config.toml
n_head = 7
norm_eps = 1e-05
tie_embeddings = false
decay_fraction = 0.736
Each number is 500 + 25 x the weight over the matrix's rms, rounded and kept within 0 to 999. Layers, rows and columns count from 0. Numbers have three digits each.

# layer 6 MLP up, 1792x448, rms 0.0626, rows 1295-1344, columns 320-383
497505489476471494481470463554467511457494530472486483506493502547489485513443483545463479475514475486498497473514414514549505488549496497506541545531513463495501522466509503493499522520531482
520490460507481512501457553507503500489481521488488477479462532503517556475529511544480504489512467522480512514509529542496458477536480520504494485492486467467427519478504524490529507462547451
491536465479498503529492497458522477486511572518478476536472510465539493478491504481484487458532505439483521496517493483516522509478513481514504548485524496444519525497489515511500501506489491
480547496489454495487492525484502473491463509471427458467514504501494486496512487495491509528494509501539563516525447484494506485461535473525497479524542455529504502505498479478453512471549505
485484503499484494464514506487487480520477509498487569477505482486532490477470526531477500546511488445521492457451485498493519550495539495483467493464483498478468506541535543470510504503561546
489467444480495457426490492501491561478457559505517541477477484513520528501512464542489505546472428459492496496519512482505481473520432441551569478543482478498479520497530539526514478487512516
485473501541477502515517503499496495493520508465506546489462472474490525466511502491475508495529500480533504478502495506525476506522482538516465495498498474487524508493453541527471495513516542
497525432480498500459495476462508515500489522525522504484499518490542513501519492536457504521457455483504460498469547524488459491490461511472498496485500498509479511488485507496491459514521481
476478488496498488511486516532477533492489526504499489468462513553499491509483525477497463509511496502497452447523485520489475527480484509503518472553479488482492516518506509494428491510509504
467470536489535554511524512486497463508524499508455520469509513520502519508517475586496516500493483464510482520485544491536487514514486528489535486556498525526475523519501500489460552490504535
500495511530469514513506527460501442527516479503508433520464503492510493510531488493516468498510467556543485479543482472498509507456505486502498549506529485557445498515437511507496515504527495
480498536503549506464499523510525490471452473520504485438471543487536567475490528507494494485522496500524536517467482476496489497509503524519503489520511484477495476507527516518522518542491491
487495466503486531469529471509492469498467519524499505488514491494490519480479510574515535515552510485485491504524480517493498515491495477491496506532499471489533531510500490464526522516503501
522469494508494487474483506520486521480518529480474515447480501518512519518522497486519553479497495513496490492525500512480487516521434534526514507553492489488470565545528520478537532506506520
494555543559518484446494484469509496535445510494527527434483540498487476498529546546485499499494475491479499496497533510493495500513460527507519492527496509486542519494475521515476510497541517
505496502494462526513512576507478472500508552548550507471485541553529497497465507508496489475512523477472520489493524497524493512489498451487510455484477480448502519501521514444478516539514498
497527487458497509499501517460486461482474558521503468472473477481534552493524507515493516489477524464465535497527512532505490458519513516502514500549523512511490529543518544471488521479495526
506484523509490513481510478522500500495501517428510502485490487490544520493513506523476539511529549494503507500478474477503470502517458478504477490509492487478485487508483522507477477510530562
555513497496521481483526531516458506478513533535511507479483514485488545502480500516476505500515486475497513499514535477489466497489517524498479512562493522481504549517522490490505485507486472
473536507435515531516488483496518470491482525508508516432497448507506486486518517498494539531501458512493463496456500480498503487486496520550482480496505479469463516494492508488506528466487470
494454502534534501476497493478471526513504515487481562493474527508474474495495532547499505476463501439495508514506514512534491543524504520498489524491493546495522489476515554494488526544509536
509531513487485492531450566481467491480495520487488503496494499471477532479483520500506522434458495481504501530532478458495500496485488515486499528468492478505499532481509504464453528498512500
500463507516467525522481497477518470516501522476520552485526474517508476491521498492429514465486510453511485523490542530494485546450505514497483496526428485494468475504479514497509546482543559
501546428498514463480519533489528489524488511463482509502467517511467500493494520501504491526501510517495466509452533521515487522525507502515459521555507530468521527513488465470486512492501494
510476516526481501499534565488533533482461515441497491496508442492490516488476501539478519516567563530537470515488463471518479495489486473499517495483505492513461512504466502539505510507494488
476536508451500540516517522507501493499494570502520499518481520497502527513520485543503508486557501491469508518520498488491433493464495444539531489509479487539535504510509498532476521493491521
468524508530503502524484546504509480510499502496498553496517537482515544484531480524484512529499475463532461515516497484498507503475481473465496518496534502516502517513495518493505532509529504
518490444531520475477443480540490497470508557531482548534472485487530537504483452495512525490507507485503449481509508535523487508492431475512505504577475505500485560499509531488462531488473507
491534442490476472443531548532479501475469536486521541485532461542562540481466446527462436461478480494518447503533481546541527473447462458556520514496515481538495488525505539483469510529487473
509502487460531482528516493515479497476523483501477473529517491516474527494555459492556469522512522462504524504562492508499501486496484494485528540506519506486508505498462534535493566469502511
520528531515513464482474553497524500542518435480491475488476484472513491475526506484506510527490498496466512525518523523502452524463523495510495563526496526450506546521507481460498503492492510
504510496528532496521506534486457464565529465496468542496496488500528485524475498520523486485512477496482516548460446508506526474494504512495520490529537461491487490529527498507475505458490518
522504495471481512518496574503524466484474514507518508487491518506533512498539489489486501492515432484503489478488525504515441462486488435496511496500475525510476463496493501525489519513502510
550502512535505484510482484524507517538476524446508499511468485460520450468534502488517477517505521517480452547481509523518498546499527528473486559513482498457482512522515497478524510483482491
520519503499512544512485512488445468472497488479518536459509497493477538467499477525513475566561477515564501459537474512479457484527502463514506467491499449514481509511521516517456454508494509
507501442511473486520477487490522490513501491450503551480497456527499541496480485477487506559492518495501488537484489519527499483524481495490516498489510437528494478501536479463551480536517499
492495488464464523541478511542526489512447488444491536485503446518507497466482481499503508516501510484491521498477523553494461498474499488539526475506480469522483498506532480490530458506501507
514500501500464517496487515506486533485517501523483495517475510515502528484518470524504528519493484512471504486505475507521538487530518485491521530510510468502496514523477490506478466498507521
471490491547531500494467483474495531476471511507473490495492503477554530490498464542578459462498442555502527498501469464502507482516471504497509497533443493493510550498500519494487482479502483
527455476473472497461529522497500512500509542470500524488467535480464507500511446569490517516485501497518449483479526500505462526524494539506499520525479511549512523494497502486501495548507487
512483490498505491503504519491468501484486542520461482522509488448509504477526470571481486496508492509485483512489486499467491497517537535486565504540475528487476506500497485453521486487524581
520471507484544525508507544543522533513451515470524486507536499502520506498499499509467495519521509486496489497510459497484516468503494513515466510535483513509510473502472500540500480506483522
491505495533512478495513482507501532502437500511522522494500483497485498493475526475483495480466517525487473479483527517490505526465466540558507500498451494489523544482483503497528474486492550
546531485496520508479501478496465476504517520485463502479505459468514496494466487490465502524488465493500492520512540568532509477451516447510542495466512517500482510502490553489476494514482501
477525506464531455487477507510442547528466506451523493493448528522503473492535512494498492485548520528516501509514512537488490463498512496499524546465468513521469504512492509497518462499516534
508531459488491526508503530473503504506476478518506523484433497530517510500473483492495455457518510490502523500484526479526467511483503475544490527526474523527519540476497477502487496479494506
511536526475496478491495520495528507572464501471482539503515492476480539500514487503483497553492489515539497487504514524480501534457454511504473466502457522537501525491553464489408499511518495
478540478479469488466512515492459454497503534498534543523515525518479533465541480491498540510516470509494471472499449545495481494525489489508519474483500452484480486493481544529508491542502542
441508498494492525480485481476503516446495493486463509468486468496479521468505507567459480532469498506517517488489491497518488512505498532474489479472491534523466500520473476528497507490485495
562472503515509510495505493491489508521489521470517517417524503506534508487499498500470487552512481519450500497522484537509503498426480509486480507497447541579488491496472513499515505492506488
# layer 6 MLP down (transposed), 1792x448, rms 0.0988, rows 1295-1344, columns 320-383
477462490453498466479481520507506487508480530511540491477484501480480490467533498502530532519482497502509494500463494508509448503469472497502532502491480505529529509487482483493515503538510490
488507535490505517474515481495546487539550474527497510516512444505466457537516515476545482504477511509481497481485490501535510484489538504522497501521519492512535451534473502513466500515486526
494449505547483482464530500520490538500484426488486485509466502509481525526520436510501504518490479498505531508503516514484487519534488527513510505511482537561497487447522506484509489493511511
515448496521503510500489462493489525496540496438508465488482488500454532509485489501577478488520506516480486493450531513456479539491515549485513480502479540480505513500493516539577477516474511
484489510528496460511527492484522477489483488559510447471502517473549491516533525498484470485537494499494527507519517519471485471511477496516471492515493464536479523487451532556504522521465499
481496487497516433503490531476499536500452494514572551461522506475484500462500438482461471510504490508506478536545472534512467507518482474507503493444478513537532472421483541498498477474508505
515470506485527510468497507532544530503443478521505503523513529457506503481494476492478465495486479482478458493499495454506522451504532470492459492472504478539511482468514486467510490519494460
499490544529517506527471514529502481505510485487520487473527514487519489529511504518528503483504536561511533513508473504511510463532538471522451501538507508472481510542508512536479502467517540
498535530485485477486505527486524474534500517494503516537534441473542496520511466482492516497500482523522543536489506472482484491515497515483476513463519469498487498506499485518544513489499495
497507460477497504500457497495492504524482525500526536539494506527505499528501484499485505513480494519500473460475485500501547540523468517468482527452480491494509493492548484505515517478490544
525502489456525458490494479535459536522478535514487542471515491523531521517484499523462521508482502491465483518484511561481490491523486531522518492488444507471514501511558502498517500501450525
530525477522498492530434487540494482500538511501522500519526528520450505489495462495491487519483409543505525502503510466454503488487497486463487539489472469465505501482507506479469494540505529
511529515516461508498522482472500533519483493520536493516496534477536499528485496455490499516536493465526568515439498474527524479533484501501464534511508499489475517490492486548486488494536476
526498439544546528518504514496535475532517466451484552531471515514455466495511495468500505515494456459495492513492491467510509485496512443520516518453459472519475423487508521481478468555492495
498513549482479472473503513453479474522476496529515462456510516499520499524518545532488507482503486496476508516494502533492512501540494542482501496503471537480523520475478520497467507447482504
536473489509511523488521477517518488493477491478500513542510480463495423502514457452465509548481491526508505483500509477493514510497541497502496529460545478561479522497477523453518491496511501
530476514565516487500510513527493545543503451503515505512502527510523500500481508468496518516508504499481456465484539431488496510483498488535508543477491493508513496463491503511497482489491491
486465508492520520507515509510541509466475483505506457499496552455434519548475465487497456497491477534488507518518476533505482476488563520518531511516502495514517511507472504532491502510551455
522463503525487526503521474544517510507470429447496520519466481508533473480530517512532483540475545472536489523521501519476457524536497510494488496499529496544496495515498463525486502487552473
514501489496470496486477520508508496516508530497494481526515516477541528532494473484488531486521489519501490511510526484490502484574472511474480477501497457539506486494497544535506526511491512
493536479490503517489514491525491491497493549463521502495505499513524511477495482512474500527498488508541492484535505485503529471448455509522510514466495461524495483530520490459523462507507469
473513488457500533504530473502511528435462515531513499500482498496568505566553458517485502565485487491481497496517521532535464480511505503493484469507506492540495495481470543540485501478454509
485510487505512504451534496508498514501468519492498511503482542489467598482478471483508459531487511505507543509532456533469479487510489541461507516498516517486506561469527488499488467496498487
485492487551498516527520472511444463477507489462524483548464514494537500454506514491502421518477472460520538504502495493482549525494541475475468488498518493483526488497493510508494538466497486
484478487511517492554515499488526501549461480493476505529517446531483496431477512503474535495534514485554499492477515521469490488514509527498511454467503456446499519476470509496524511507496536
520473454516526467463511509541456550523516512449492504513537478490469481572496481464517470536484488521487533484506532519475518508491495549503516515501513516540484515522455490500512505451561505
529504434436511477492504525510485482506480490484527468505523498477504508525500483489469496502542495521474496517506486496503478496485500564528513490512440514482479507484524479505468464535524533
492493459526552521506488499470520525505542464474538513576503504466545502486507500478475525479490520481554491552480537455493491509448502451479506479533496518555475496479530493518505466560523478
454516468481451450481478501518518462506505502503527548466537501502512541529538462526459441498476481523526479532557458508545542490483457514535489469462595478555565465514502475512480518521475436
483538491490501474443496514497515503520471525495496511544511516467540451527489540501430518488486502494498508510491510527542479528533507472520508491454517483502487482503477463454524450541503479
507455476498487482505506487525468527442528515527503483500504481512503556501481521529525512505546460517512483400457510557485470457506521492484519494540501507471532467497479497493527453489514527
495499499488497495482509491491519536450475516497550518499519505483496517476508499473539521494481531514510494486476536486505440476501508503511471488505508511476538505457480515542512529482532509
490500497555487492487532507517487507475482488486482453467531491474445485469484541549515489515485529488490490476497493493496511480480502530483500528502506479514502511514515491504441490451483508
460485458499520477490486499492484500521517524520536484541473548532515493514500543500489503521460506487532528520503474475526496452484522461490517482497525495499482510503483470487508503451493487
463445534510483500509494494499508493492560514488501501541533527479559403471513505501486500469513533515473460505469446490461489519516502502477468529545517517458452484492487486476504546508488454
497470517508527539477518490476478479528489492495529494507478495522477472476516511544511507497510513484505511435481471489510510493487498507501533475474533520499480498529475523555491511506537511
517443490524530506483550534517500563539510519504476504481529460484455479444512498505483509480507474518515478517467534532520485529499492455500474509532522530485506522505509489494519527487475481
509476488453504473470533510475479472482481500523458526520491471464483510501496489506534477529460532475464519506516474530495522520490509529520457461478511536523515515479504474516546511548495499
486533425476492497495483500501469494490496475491492499525523498537517519505505440522460426516464492487466475511506491574503571484512519527485479493467503536530504491496519500542505471481500522
541471477466504484526514514508497519484469486558498518463463452486460504526449523499483500452516548517523467526465495502490525514496520495477485505511492465523464500536502517497507499466502523
529577491482483501472511493523521511492512466528499506502536481532496489505507496487505506543535477450478495485516522531527525506493468477493471509486471465534512485508543508533491495510499468
523512444508484509486514516484504467492523472494533505547460477516509522505482480495530512508502478550490506493500537484516489491526486495515513516500523466478475521517521526493494538507484531
476475509484518511473501523512492459510505501512528503510518484495532485481493491492521526489503517526506521537484517506537484540491481493446513474515494484486504483505516511502492500529544497
474475472470453511491512508525454563529499483458505440476562499484492469495528504485559487497511503511489478493465473446502534516509519519470453500525452518476526510499532534476503508450531508
529525487538479494487528471452534492489486521544522565472536497502475482487481489472499468473491478487520485491493495488526503496496543467502498451515498531539528491487483516514457541480519473
467484483514502554501464459549485513486465467526483457550519508512461490483510483500477478540498517477481500436497502517490484463474504492489506480461516480511527470481513523498490486523549517
528524472478466522532457497485491519479492540502491518490534488508479440537547515506532520460502507515480494485486487514503463498476525543528486477492524448438497559583496459520518503487491518
487460494456519519519470501491485520576528489533446483497505494504534496494471500532482505453484496519502532445515502484454481502448502477518494478532536528489490522516470488442505534489482476
494486526513533552522534500538488467505503459498468494517496456516523501515528505525466492538516521451514471509452490528491544483480483501498510487458570499461456456516484470499540534482492471
471512432483519500474471495543528476501497505515473490479486517514470439496476499505495509522533530506518531464478495484558491511508518502530486479519535498491486519471498508494513499523532510